Weights of a small transformer language model: 7 heads of 64, biases.
Each number is 128 + 32 x the weight over its row's rms, rounded and kept within 0 to 255. Layers, rows and columns count from 0. Numbers have three digits each. The size before them is the row's rms in percent of the matrix's.

# layer 2 MLP up, 1792x448, rms 0.0122, rows 1365-1414, columns 384-447
075:124153241123098156147144103108090212168207116125085158165111088146144133100102125175104167129134187127132149137095140097128115153143124107119116094137140120127085154093178109175127098169134191
081:136099130128140121171183103187174109150130109130107187150158158155130125117137068057133144087177139143129117114125144062149148148181149144110102146129122098109116109180121116120158133197152255
156:190106116140180131124108074092200131115099078137136132120144113122199154141121075072157141078155145122114180152086157059174072120157111124108151135150113129095127198098166125085162108060134219
072:121154196108155121157158120109153156135144108151098144151166143161111129127107089166153141073126132140129118143109151098135181141167178113096141118113176143150078062097209115092119093135188190
075:125140153122084111131112102115130097157154074118089153121178111123125072190129148145103093127108104164147127151130141185124080139067151132114135125089213123173105097112159178132142145110210148
145:160156147132103130155079126107166101122114046136152115147157141123152143122118130054184148125092144152110159139123111109117126108182101128096131117159067145140069229050222169077164167048171110
070:146121164123081158132113156110158109157120122172137152045061119120103131100112075170124220114092139141103153134159153198115186167133107119137135098158071157152072137059119156103168111110128147
073:149082097130126165101093129119135118151137154145115126015106095164116103132132112153055112158136121075114136155144117085142126120185134170162123162084153105152184090079119163107131102161084085
089:154140184130170121147166127169106165176136114208121158161145152143176141128168109105155105102131183152142123151089146107161073149190132118116137113166095084088079169146183129141158119140144193
083:118122053122121090126195086185094133143144175094111130132158123150113093073104164156163079087157092107167123100178170058136124117217178158108127138110173144187118070199126129088093121116184107
074:137148115145108133130122116118177193079152182113122198154141152109098112133152117179066117103164148117119128137155128154176114107053133106155165137072192097111125105142100088094143150172048163
078:161107154140128103187130153180129218138128120173154129097156062121105150118100132146120164089127107129140146130120105182146088149171110146119123124131110143078099198079164147123117127091126150
066:150091097133181128124107098125117079130128092182130180147125177088163115110148126061155209112178140158126134165130122139162065163083112126135131106116102089067112139157179145107124094136192158
072:135136109134132136131153088145164169133178123068096147101111091165156159096093094200131152139099107130156164139123171056076135150097143110125092114104204119152104083108176140145124098131054155
076:189120105139108114179147092114130128093203156138119163079125080153136119121117100156163080079140111161143128115133169023125125148158176135121128155131146116144094100116132160075148120107104135
068:100165193114132136144159098186114116125091089092118120100145064072107102128130127062160104095084098145130116127165163160132110104065172137097115087142090140122099115203100133145125120225102194
078:132111172118142163128121158069150236145119081143134152158059105138128161134094137129149154137135127148131157132081107041157167137089090101099116124140104106096147218109154168125150085156205182
071:158100125121149111153152163126133156136143067076109141113118112142114097083108127131207127097132126174133132126164171106125112088149142135125131159153072167093067120125141141050132114123150154
070:155147183116199150111097165070162083090109091151139089146064147132135170138120118062156123155112142160128155118089111072149123123066122145145094124163038148076133210073145143209153112164156175
070:176114160139089146129110143069119220110140092096120156118125116134149140117128082097049128107184135119124120124126121116176151108070119134159139150109112068086186160049121151080162159078121101
093:151142131120174119111118143148181150122116118193143094111079169094093151160121053133159164102145123148129144159113128091144117168081139143114155086074164154125088082135195110133134117095131206
076:119171127138085105142111162126155185160134145093111125168068134139177167143111121146118125110134112143130161144147149064140095106190089104091179099131138134154142157095154130085158145109104101
074:112098134137084162147133162155160124122123068188214154123149128105150168086095167121131152088115151104118132164130143170134145127125085111107174127077102181068120201126123155126174147061128155
071:127174125123074115106166099179162180199122086072162089128085157091211168131140158125173180050145125134127134149130149097141137143163125110102122133129141150145108126137123122107160096217154100
070:189118116128144085113179146186166066073120114133146148068129127091153087123146107121145077089181171122127098161133151209148086168128150118112177116067118178104131076161149091074124113024101150
098:154127148120163099180188110173153206150087097164110108165135118083131125103133092119152171058141152136137129136118162121152062148103143129123130117125115109117095094141202136108144092201201219
079:187116126145095151161100147106157096099138147117143127140119092097142122145153105170160162107131143098103147144133152094171174134130111112127166155135093199045129100027121095098168141144092129
179:122110118147118181120179068111115124121179161158128148182098114159136123092168142141107139097150164121139108105192099103195178111133136129110104126095140096057138078182173136099174097165090129
084:159128195129075135147162129140199143130156100137138183088121123138158149089125110073113174125122094156112141145095136089173119156133110142173136151105114083063126134130142139132140130093075088
070:178139134124104124108123147144127092108101125115109144121173125100173088164127117095115135124090115092114105147143113192099104188093104122156141134104133144120166108057103115074140127167119088
068:112134132127138113127174180164159101159107125091106156148130134129078143119119105116115124168106114115133113108132146070131073093148166163148148105118097117125079078180148127124100141215188118
071:172109125174175122110137084137159124085177115185125173138092140163109158094112114094135077089203145206155144121128143156156104101128133125139090119116119073167136070099152141156131113202156197
073:091173174112064110152146104140125136118146138140136117198133144143154094132136120084123155179117072160147123141180129170162162115118132141112138101122145068103117125129105142109171113135015137
171:166143147114154132096115088096151143126108143148110181125084128113212151111092088096137160147164141121116147205120133040144125089134084129093162113103117095095108151072128097093163136195128190
070:118106092129070139129137143100100130124091104142135096152142094163179166159161097092069107071118119121131140127186181174153194078120130157099158079155122060119153126179081154050122126130056177
068:134123082131096108111081141105140231095150142172146146132111113126165124124129150153070114128122122100128172152074138056128077142176094093145136143163120124108107201152098140127141159054104158
081:151136159111133100126145098161126139128098150113086121093148071153118128131128124075162069058068128145150124139140144175133112116134191167144120156152140115175099114073179131160156116076140168
079:149109082140111139132084116071148188153114190185105137097078085115134143137142077158163132134160138115114150158102135089116147198099115066115148105085191160176140125208151126087156121000082189
069:127112129142130080148096122150226086137125120154176167040187189139061077096115110075137157136138113166111112116223157109133164105084130139145140121053090163122086071154170119058135119137106127
106:089134064128142132093055110118140087096197107172153143121130176093083159151189171170110124126096135108110125113183066163111154136182105172119148092090106162083145142098148110177115104076106146
073:154118075146147111134110111142179110146129116124178151085126182113117153096076123123063108096147167100104160146134138084127052149128097119139146164118070148117113115139166145134125146102126181
086:154107155108098139116081161134149151147083111146097102130132108146140144123063100154145073148096175129113112172090173100164086146086132115101156114158067167160125174034171133148137076108179118
067:133098138124129120172169116125102163133138131155162148159119154172129145087102151166088136085156117095141108123148131091136189091235129126136131151156124121111134150134120108052119108228182143
069:168147100112077115189146083101071146130152154176123140123115084157152144141162145126167070169157108103122125124157148132123162150086134141131136087180176097045185188052070120178126152047040150
073:125164160115031158160076117146121109183139136165165068124108135086173124126095173160163129134043078140119132169144197049086169164114127119100167092128172171124062120196135148145151148123133101
071:144134142140055148157185135174136200162087139099087142168147158099120132090094139138104103080107086141137151154154138138148065155184134161124146163168113121183184072120111141111144105199179124
080:159158125112102094139133109160076088132133176155123206158171140105070111124153145126101125149117117090150112129176076200114106132129142142122128114092173110132153151095127135120157115146191087
079:161094137131144124123114125111144004076102102155181129077130112146188156105137087142133145102144127134123130145126123123146088126094117161153134159155142087084132194117115112115125110073058137
072:139109094119160131155128065201124089164138118160112164102199197114193110138132107116147153101088136101132118139129168065110090117145138130090160162136132120191073051155121174099155115215166164
068:154129199124106112137153124114081120127129124175144147143135172144089083144100097186147126111169166152128097144110144108179124087128108109135173135117121094093109162083092106156159139205203118
# layer 2 MLP down (transposed), 1792x448, rms 0.00878, rows 1365-1414, columns 384-447
072:128087108169096176154117162129147106084108116156163182064128093189158178133153136070154185144106055089152081135134150118126158122089191187093162142142106217129153113096089154091107135114114113
073:120134123139151093104121197137122125092127089080154145169124115094173112115078126104182143100136117199121150125112098128101119110181093108177135101095127127129100177104159146098121138128107133
153:078136147077098116120154155124089150107153125126125125120194159148082085115128196138155170158100067111150060068128087165137236092116115180148081091100105161143146095136100100167120159139160074
068:150147129124056121080065108106106129118157079108168116120069146157085113154163131078161131174126077159148129100111116091111126144113138105051136102103117172132133127101109074111150146120076061
078:104077134112137156115101185140112165050140083134126171129091120182125150126173078140122174182092132163119153117126093155151083097100209165059119100125076197113103051120135140129122139152107085
149:074168112097131104113169164127113203140129158100167116120127146122100057151165153145124097136106108098120103081082093142163183103137079180113080124116167163122174065160043067178112138143124123
073:130174136203113162111219156098073072108121120103124124179113143145141140150138147138168128157169113113095102136093162097150099163124162121192092138136156129166098165178120107110119081140171140
077:137151102121156095168121100108101128117159084086113171146126136108124214149157101135128141107116207072162151144060178129106095103094138078119130128113146109113076141132117119164088164151141152
080:099134141099079050143083163120114155085099068101152080097165119172085105180121174146137140174103084166172128162126138157111204149172114204078131111105125129157159108113078113086080152128105053
079:153110177110152107129086150138097144125123109092093177139093139112145124150115073170144091127143179115088111145084116185082110169084115048113117140088130101139115111149101106186140124123099187
071:091111095048124092141126097127130103085114124212169123155112109123161155081063082109088146165141088148150163168136097132132101122131133136103069129180114133120134122109162174111147126143133161
077:072152130154150138097138080149131111125144169076106165168076120148172112136093172119136166133104047129142142089125104098119203142132135099130065104128154144128146059142110098149135095148077146
072:127168098098073083068118172108121177077178121145175129164105157131124065107136146131108132110110094186150160116090182127129215073169143159082093137117141098166123153135110123125153115134143092
078:117146117115132181131096138144136059120113132155128074108113152141118121150143170078134162182070108073097134166118149125127129124113100088089112123127079130103097167107072082143146144136096180
076:103144148131138163107114150110155129166155131089181136193118182169177094134134140116137157154125098103151150137100147122101158159111144066062148085132119156117126106077110120177102142112047156
071:125070136134079196125117141132216158122220124112107119126062113110156075100145089114143137158160189111141100137166121132125131104136068140140105109110132119079104124164167159126146165128132106
077:127169166183089092107146069160121166143105153138079089169128141134091151123132142076140129128125130027120064173147144116090134125139120199168181150176166132153173093198086091144141101109152120
076:165165123135152110126144147130181179149124130123085152135121084138150163159172123160058089116175167144147158107083130141112071122100114177155203100138118135147117070176179111148107149123124140
077:133134107186096082109127105101120169146124149140152101109167165134133117084128160162117111134108082101159116108168115101180229108155105206115217138150117100099143123118155105109088088083130109
072:149110053106173108106102141167114139149140154093168139206211111077180153103141174146116132119047086169167179107092097116146103085149152085117107118123129114153090101076201089114099168123145087
084:130101134162103166131129125093093099115146092105126185066090093132147127072137146098159114148177108156188139111092122123113193079113109209098125108119112094120136160114163097095143155134129098
077:129130106108164145125159084132123052147100176110045087091140126124120154136123156112080144162101123105110085173147077095103107158118171176172117116144130156195218118137104144144166129131143142
074:125182127102177149115107077135112130160129169117130088117207082141110145116105090114186111145137116132130094122149021064158146149102069161150047130147151143186099118152126122127156113124177099
077:166134124060134122141162092123135074115139176109113118138182148140116134095137107113087116194138107092108099155173106113185124159101130110172117162156087157175164105132134097094159153146110132
076:140154131047125103132119138134107104143184144144168145186175107138119111068126138123136145175094142190159132064125162125150169132126067112114079132124124057146093124137154102091123171114074109
079:079102138112128099117097137098100113094161114082075162059118126169176128099155173160112135168124074167115158125125096065179203135124121153158122129121154134133126095148120087125098210151100044
076:071139153104104093118192125130151166147137116146134077098129074164088121102096114173101124151171142150160125123134097102153109120114096141086092052127156096167177098119158140098068142113116137
205:100119159054167111118114161198153167147078140106107072086164111126130125176129132087114139110106166075157099174162120114126106146110144105135092120168113145155122171121129105125124196099106124
076:102153098093211136055082144099121108120106179146158108105161075122149151121109092151146149104139113124140156099158099126134129130152130115131112109144127158127113158095117150125137136109153114
074:085131094112122118098095154146063075080111141206097176166114104128073106105083102167109131185121146157148105105103136202176130129136142196136087157129124117141095099180147178137120130095162120
071:139116118109129136132077116141128080146132153083145186189164135103170132073203157090142181138136110174145146138144174092111096129118074069162114127128124137080129185092180098110105172123113124
071:170174205112134176139131114154116125138115145079181013100150129149149182156066185097140134129083133102138149053157092144103189051164154151092144113096074141145123167108106119165152155123119146
075:119041091157098084024082145089180127137135122108123094104062115108111144149118047140068110106177134151162140220131033176123145133137138120147112062176161162131121086083147148102125104150173138
117:101096111096088135164098135133089099100189142110140121133199084167076099185147159138119093104073122141135110053154122226135151141113182116119078097148089150159169130131128147146110136098146067
077:128080132114148148124098092151156140119129136059068107208167144098146126065125155105133131146127146129104143184133102153047117109114130072166152132121144137134146078115200160188115130148159112
073:120115125128159130111176109100167108096111145124146083087151118132030129148109107153114195122147127154114096125188107147149132180132118141163096167147109125100169110125080182125160074165127101
081:152137112131078164125122197116113160059186078114158130183126130145136144161134149120126119189104146102137126098089162115131106085124100072091157088070078136072139132123114094156162140204076090
078:104205164102136161181160077141101076137089118131143110149162161147103091123137181056154130153091116097139096129135187141158182139126124109154115153133098150143162203143068103159106128161087133
082:084132120115134194108104135105097104147141137061145192161042121116172135132123065145104067068127145164159223134076074162119161108100119129146102120106129108120131115069154088159143151167152140
102:153139153137121141117191129148117173132113150096146143146058126219159086111127131129168109084134103037142151087135163109163095112055135109110133105144097140160124125171138110092116129109167133
076:098186125120214159129158086124103066148111156115089143137137143156113153121103164123184158148075126146146104052164087119111194151152126096142107140107150113162151157162113083133107125155113094
081:118117063151103095119147156149071080141131060149107145119151103169106116073143153102136176137145118103158181109106148134098135078126126087104166120078169114069110087145110101132110133203110122
069:107140133175101067096114099116113165130167149084102171149129167111138117140067082097131089158134117145087187133133182128089082157115139043145116117122136085121153113060083095135143108194121134
073:127088167158120152111171168153185134148194099092143100148161055098130122107139159169163160095049146141107110164157128108103161082085105116145148117175095095145145097138158187143138112085121150
071:112097122163099191136101111122162086106146139121130176115179155149097114129190107016153148156147131123124081105141136125121144087155121000086069195176099169142147181170091087144122125164109148
071:136158108070170106112114096131122073125110155106078121158134163189146146121098129136138139136176153112075110139194076090123058157112138074124097070174105145121141143153117145150173134162179130
074:057073114140162134136103158106116090084162145111093109133045085140133096089091079154123179131109115109148126176153095145179143155124151144145140141143137137113114049130128134096117122175140139
083:145152069134146098051130174105113135138148096118157097089169127130116141114106157167127127104093122181165155116098132136131192097173126136096096086095106155108109097072111101125075103138182101
077:082153120097145107161107165136114113065103098104116155189091186145120101154112121123150080130132171136059134124087110157120117159136142042122095142103115112104106128151123147128113142190082126
071:074101074130120082125144142108119138108108121156072161133160124100152166098120099160093185124145101151171198095131092149119090130084174170096170157101151154159142114125124171126077138159064094